From a checkpoint of a small transformer trained on Wikipedia.
Size: 10 layers, width 512, vocabulary 32768, 49.3M parameters.
Architecture: RMSNorm before each block, learned positions, biases.
Training: a variant of Muon for these matrices, 682M tokens, 5207 steps.
Each number is 500 + 50 x the weight over its row's rms, rounded and kept within 0 to 999. Layers, rows and columns count from 0. Numbers have three digits each. The size before them is the row's rms in percent of the matrix's.

# k: layer 5 attention key, 512x512, rms 0.0912, rows 307-319, columns 64-127
# q: layer 5 attention query, 512x512, rms 0.102, rows 308-319, columns 64-127
# v: layer 5 attention value, 512x512, rms 0.0929, rows 256-289, columns 64-127
# o: layer 5 attention output (transposed), 512x512, rms 0.15, rows 256-289, columns 64-127
k307 131:607514465514568465506488545592601497522543483508515540548579525588497506500427448560504502448499412480491488514551523535485516500518504405483577393410467570451547463462446481488510543349491519
q308 153:518476496502458541532495512499554542573459489523534526444375418482428539528524534510495423456447460488503464488503458476504520491570551506518400503535417517412414499499561478564575495519577485
k308 130:485397431527523545578522534560537480537536471531500539484512459543498514511592568531542553479486426472374540519443445376539542494440480565490491528417392574481520509581522554447535460563480473
q309 155:635477436545452533616493444417399599509549518501477520497509576473596536361543547567483440520401528461496500466481464471478485470490557374514567464549502479475576489422620540530454467491429426
k309 124:402491538531568532600451506495426461517467454562542545448505496430513417444493565498485460566478495573543462462417471562461614532523541423477410552581548500542598596512536549523510419459537460
q310 152:485515498479416532565480533504465534546579491569491479592532561485509494491478557445468436516424530505540482514433505516399560483573471521486490490502497399379542405491584462516479500420499531
k310 129:487611440442424554482506518489488535530470572460535565493493553445542487466442514508483576526473510516492424435433487541488539418523539457561451530549569531448553487566530504484442486493473484
q311 152:511563423598542491510526576537509599433528503428511493506541543598495427454444500461412575532502418465568497511491563470502508476412548466458529531572592535481620517514491502507447483493526555
k311 133:504483500541524548386517507497548517474487500591526523551561498487533464468479430424331533606484521520601508498478556523505523498542615521487539428480540547521532502457551538460477471483641540
q312 143:519543512466468497490510554487452562461450414541577470609512597487513500476464501498510458513445487438505500583525495504540561473490416525484508558549516501515518423540407458576502444544533460
k312 128:508510555529510453556484502403485494502533485493545492539549592502525526435487464440514433345373558503537459517546550456562476560442422438489560559550427545477423477421443509575451481518526436
q313 149:556504539553421576460452539525448587644455526448508420558515459475486572530518504520539560518398442421516508546505561482556541503402531507571532480521466509484514489477481503455541484580568624
k313 127:437508466476540513527428482517432568558506505501445528564523436503549498552545420459490499575429448553558514455502534502478544388368492632441520462493406502480454491488512583488499431524576478
q314 150:529446564430561507470482533428517437465446519431482445447548427585467453573417537546440574538434560491514462530595598534690531526548526560469497505492461509521464547513477476479599524514463555
k314 126:485487435386530530582451448490435339466524459458519354448539543508526529524485495620522454538458583416512499509483526503572519420535469582528544482434513427439504450458424511491502519506545508
q315 154:493487460495475409441487416580427470549583475413474525536523556554603455444477559558528536494501489542476404472512441521504543412596490527480512580463573425469473573556538498515495489489530530
k315 126:543484569519493505475496453521569575406575481471522516458599560472529483533331493545474425536473539504444459492513539444516429449493455427474468508501526450452525596535408431435486502476560411
q316 156:508473522492574480592380633555585499541540456544498542554521593461511542464552510561493470517502450509477477443493555433590471457504444513591478551529527531540476412468550458507404499551527571
k316 131:445473463506525448561510447521521468546530433631461496449525570439468507505415522536485312468479511562500518467562520492445495527501419498492528494509416531485510538507506480506457501517523477
q317 159:507489451452485526513438480564548592502445514459486513393512505474589542477558590524555400581496452334449521462494500479541399498475440526478513498527470477422522420535489435500673502558494572
k317 122:460383488491474553428534506548503498517396434585439519502465486513477561482507509536484548545458511370596559500530474436545518546459499564518471527484396523453478380533474512482559486454530540
q318 148:502535486505428536520623559473506483483507593476597463491527459547495544425509420526379458542512518473499504410494527456547492503535498558455555465493519524515477487454471547481481502471416504
k318 128:503547399491510532575416523491504446477518475518517515472497445549545540466554529435455498427536492525446421440534513489527465440500474570464401509414511480455556552528379538355530469488454481
q319 153:474498453496586535448465528466485426476553482501454445560450495496525577503508554438483582546533516511531475478505510506497408500537427538541572551463515556551514491420536567533545415484522519
k319 128:549533469550459512526508543514495453521451504315470408494418479380584584497520436560524416558513560457449508546485432466499516435558535557500498492502450494395484501418561481571505432463576445
v256 103:469535455570446550470501550466557491487452438599484481545578597406478474526489576504463435504539514398474584607490491505487505530433523472419558416513519532495527508601564449486411447436574537
o256 134:348474415469481431535471573490418450547464492463508455540585532538507577447522629550508472479569487522504564562534521476509482532542520503435524543562552453412520475566551498470457516447489447
v257 099:434509469550432517484532442519388468516575439440446387538454548468534498504503472477488484552503436472499417510524515469476495512520489430478520508570440440568529506413497507471396467485384436
o257 128:493494487498518545506495581484519519479456498497499494500529445471441467451476595525472562549520509437457503595499449475507502534426474445460523544499531516489537460430521456465467526470497459
v258 096:501493487521462505425461424471489520524455504456376447498494484518488501419528365534510462516494360526558548520506467520497513549499534533490416436546505453556441546470525481510415491451470436
o258 133:508546533560522434561450517482484556419552545518464548471478453535484371495488600517503523516483487476647514548484492485460512552507536413502555482497527504534471516471516471489443591426546513
v259 097:519513467567505503494438458506545534469522517507466460581569442565485465548525418535585484540505463479535474387522476492530511477446475506531517508565455432503414546406479554432470560497484421
o259 127:506480458536453470522519548501456562537464467446455559514611478431453460592524492420531485475488444546557573439580493409436434481499555516517637466456469420437545523410436564525459481465522537
v260 096:563502511549486561479542486549498484517544400402449528528448495483423499361414519616441469514520525578381522537502451517518559495530453494598489507422426540485451499452490523452497504524503522
o260 131:453514527533545476598565447471487500516515471504517395507487472517560482506554482466570579436537433421457506449521449558493531500595520468480530444499480533538559556528449528569482463453515471
v261 097:550407562466468551480487507455531523530534526522542472536495552486434513456549535484550501530565482531507439501465484522481562513516400672397480374555508460510559487540444480445475485467427488
o261 123:461542428558409407407522539550474535514465522531526442491457568560592463483480503433461560488521532432493474492468498464516521418441434492409541519555493435563544432494434495526500494486513460
v262 093:410408519528477480522534454569447424492456418535534606516519514494601451445529464524522464548465430580408500511493538481482478469487480502543466517500546442543537472522513446459475343481455516
o262 123:502478555400447469439492461494545464561473570512601457505626515481490414433533590477469574420465490539460550480421475445485527455587497465488537468458561533426469586451465471532508458524459529
v263 097:456564500465488433448627517517498490539481493542626487448560497456473510399463484572481484532493515527546581472519529494543508540533424518648366518474492523439459519426399372412531621409558499
o263 128:544505419405575525558505536493460469525451627474503495513575499505493519460478597525465628555487502559512571394495541555640455472498495526403523475511578495556526480520433468474529433450483511
v264 099:457456483422522475483583461480608476429451498484643349498517559534529518538445472582594492409538545414589515489557566487596407522498443542452530408406573537504470559537516523475463564534586377
o264 128:541534533488575522484469537480446439457561491527430492498482506467501455549401479487508499481598514553495438511552508510437426436342468519534550578527492500492560470463579499434497554465503487
v265 096:502445515495439460573574603504464507561513501568506575507509488532562454467390615471476484487557522531544400399520522505449452457571426463454564520488548464489539568507596510365469470427582440
o265 128:541499559555482433475571447487544479516469492483568494526450474559508493412480538523544535563446491491447454479529468453501347534623495481517503420462557481532506553496537523468560453514407421
v266 091:599516502493500489524549482527515497509481472501502489417547599499512580413367515436491466491506594593487497481524535455551550489395371558504521525388446488515504574467527532455494490492461506
o266 125:550475560498522473437470453419481441426444500488566428552577545550464478540513431541452412507527365519529620584524486596589479530469464564538483625448522456433543581540510459546424546525574533
v267 097:462460430510426550546602469602543485507472465410539533547496609420505542481518541586493466472441389432335532405512428539483504456546459515483476496486465490381487468468480474549483413484518505
o267 129:536558404429455487477422477579477516500484524470395470504556493470468572606494487531506453557455488539489377436514586436531484471522513387471550566488499498395447465478505606493499478470508436
v268 092:506501502499503474480486434483591448468555540477525350497482480552475461452537518566493450505372533473556477480488437484442488543454451449525484551476526564572469525489469456444483587477556492
o268 124:496463455469543381454492538533555519525444467479522488537536499531445525491532555440462621421539400419473502523524516334467399437490407498488439429512549566475475502535473457534558528475466460
v269 095:451407446497435394444454493499391432541535441463448456478492482549525492548544566447544538511576526426542541491496489484548392521443508576540470578490485500411547516568493522363497503449462450
o269 131:506458529409473509518495524393575513462476488487447428499539512432562545503536517555476475513491520523439587562514488462589516522471551574551604485497466553507461536508569586457558497597366572
v270 093:480475546502401440525515491444601518518455480399524511524474535499548566414499427517507553467547547488462415492530575498498543534509513469432581585600608562532421560476438533584489482540493468
o270 126:540542553513431461545508470380534526527433445505480400486462467562471441495408441541571586434551520566485466621503406475549570536538525491508536474519441531490581485534477486510453511507544418
v271 096:530469427480410568503580452414543596539479568565497537567499510472511474491476531431414508482472446496517552532548465519517514422483528425515511471520474541565468417520517500528431519510558548
o271 124:420560542471576562464460506528506595380454417491520505591577430500493424486532547481528503529450480465527507583512631585414383499466564542503499531571450526566496457467473400569567473465491558
v272 103:516510488468575488500525500449480562492561552542479562436445477551526473446423573494469461505462607498606478532520513494513483573545451428468478575559599507515509496604565459539488444494467344
o272 132:507368571543518484529518504504504424518480423511448556547510424399391503468475456583490525482501554515439564504528472509446515555512369518564394374487504521499441512487570513441439581573456515
v273 096:441460490526515528557505504541647465493508581456504466508546580494553501454530494566516433498523471480580474488504413460452543548497446545489530546529464513501494434432515583569661464506500490
o273 130:450485424473546469530453522443521512648497449389464447535457550388515548600443566505474413471524467461446459483523559382449514498452447510613463516475453477533435470460492386527479494546467579
v274 095:524425589532464520525535447439587618537582449518546582492440522456459485593507588500462418495430425460543460550562506392498533518501451506529570592528483557541557599478488610520508399453480388
o274 127:550549416470365527524537490472452558488523420515520438513467537459624472498519587486558519499437374468532438618493526480461555509528559446511429516589432442545501486458384389542497476459545441
v275 099:521556446598502521534523519545514585484546431480480525489416475471492598538521530600490449504503484502592468438408496477588569476554516476535464472486420528517451525447508561556441484503535420
o275 134:557493481538603515475466596473522523543578387473566560454515622572474470442522486466430469583531488572551446456481643532519494524501511507487516466542532483530466465528542575515511524537407503
v276 096:543510426479423499608503375556432515568514569463494587434604587390546458486555478526530559531514532528395437503409500527447519543501535538546528518453524530590526552564571467499486471565534454
o276 129:493588477506519529499552585514512500536538457518492477508433441464510464465504544433436525574486567559467433512519520579495435516485465466522456505449515524490553523488513434435526527532553485
v277 095:539460492474561447461490440504595606535467431543413573566430458475471370508477503470507510505503506571508519461499499543469451650453525498495526486528504614513439498649499493352574501489518545
o277 127:471491451502529471579592587596477495480505589507490438588457460468524654472520476514481450540543489498437525432459549465382555512487512419462498482505451551516483541536500442485430538475516636
v278 099:532504424497524453481469505496412512452538469512567499510448514465511497497519468374492467438521541505497457507449500440446449558427499429449498517439478461439512539434526564466488501413395491
o278 132:498540506431493475555535504511557474530469555564613528411435485604504539425491536508498489407457522492486616535538457522605478505513489481502540428421475591511472465483516489474457611495473502
v279 094:499492501547437510460573610513541583524546474493504581435497495523463523650503525548524520605522560513465541483482489468504517485472587525395552523470448541566541402529505490594567496468525493
o279 124:488577444400501391431529433537626461496462536475572607499521399520428522540459570516563563542532471568459610473480521505544498460480549525462482456456493530563400491492598500520510588558639486
v280 107:441467475505513480541516482497568519510433520444586335527504574527505524500586416485434436573431517482579531528450511439503459475498608508484426509501478513429493533457437464462532480443510402
o280 127:561489516510554423587486402540421470565482510392429490597472536475512499448447456548554449481408485507502487546493554472506427641427392472495526557507549522480526451486465500505590534594488536
v281 095:561458537556509484560527550560523589394462508518504511472464552530407502535476498475575488388527472481427546514548523501436506544468482484499499492488542557485373486495479506410501502612522496
o281 128:404457532459507589592472406529618459441491512410510415465436482487442393506487476456561470549533521547493563522497555637578544533367459442535466458517438510412571435611499523468527514539552545
v282 098:462427509510585377516441487546475476524438448453481424548582501555513496419600429525529512482559496547472398505461478532495510535535507516510405457434500575572432573441448401479511488505474495
o282 130:480515440588485433558543501507524556477481469588555513550450556512442415473429473555541456476508490430427568529493491400531524538444454412571462497493432507425496501350411563499452595538580528
v283 099:450525502600524583564463506485496464462426513379496400478528480488457530493446499539607504469504510494524508469501469504487479492493374488535538553485499618519451436483491467490448559530497392
o283 127:490496580543564460464472483535483478471534420434459500445545479566413446532480545531535516569526571510491435490550534492498494514446558494520461431503538496554581567564476509538475556621375564
v284 099:459519468557508492524570514557534505544459532459449545421500457500491554517473532405469588539532567309438564329563467530512544593475513487443399485472507409496454448536491469628571423454522551
o284 128:387486568486520510478395591479517496514483509460597475457471325512475554509616560618572459464562548398485534469441485551523554523491536457533442446476478542340486439489432474469595577545381563
v285 102:542557459534457485407486530524488427487460498586461477525485546491451463503416525454511388559488571370478592438627538485508494426455468472445495470472456440526410500572522513560455528467474552
o285 131:412471535427399503497504568530536462492474451536612460373553570414548497444521453465469473552539522602505530398496514427517475461553471509432522521481523413425423433505465579457488512466438528
v286 102:608421519452538428514462559455515498514537437507454428448408510470486565456521456482464615530403553525535413477545484465550450579491547438436555479481516522387468496563541495548590544542467514
o286 129:366310534414450392582549453463563440454624489549470422456499579437602496503509534504522546516493442454552527432492492570457533475547468424446485450481566463465508481494503506523503502452463467
v287 094:355492546472439470516530553512480488400472471627459533532537444475452548450503479473529477521524558460561545537481496513500610548545495481495497480561558484513461520472579509491456448528596435
o287 126:499513497500490503505525564457493584442517432445509494481492599464557411449459539518565518584427483533470571471536497556551549490360477441552575506526538474476590424575532580488501422582497392
v288 090:534614467487511562601495510497475470539582499487550464494467474467533520529463480537436473487496440482506508451447502420494461436512492424495541493533524604511513572530458565516508458502503538
o288 124:515498408514550436514568444587464382460551449593515520538494516522607509386515459502448519517541525465557537506542536401498507368446453430508529526483445431530561532526552593467417465488408511
v289 095:602503455479510489546511509471514560557394515529471533523536430526493429494462563491487541468491483438462485509517407468504509530502489560430587497408399496557467462477528489475548555533491510
o289 128:508486513544595626455475544481476508532474497567515559417452493484539479534575461553576486563468464397508436476580550473526481422483553494468509431579549499545516456519486415523609482488491510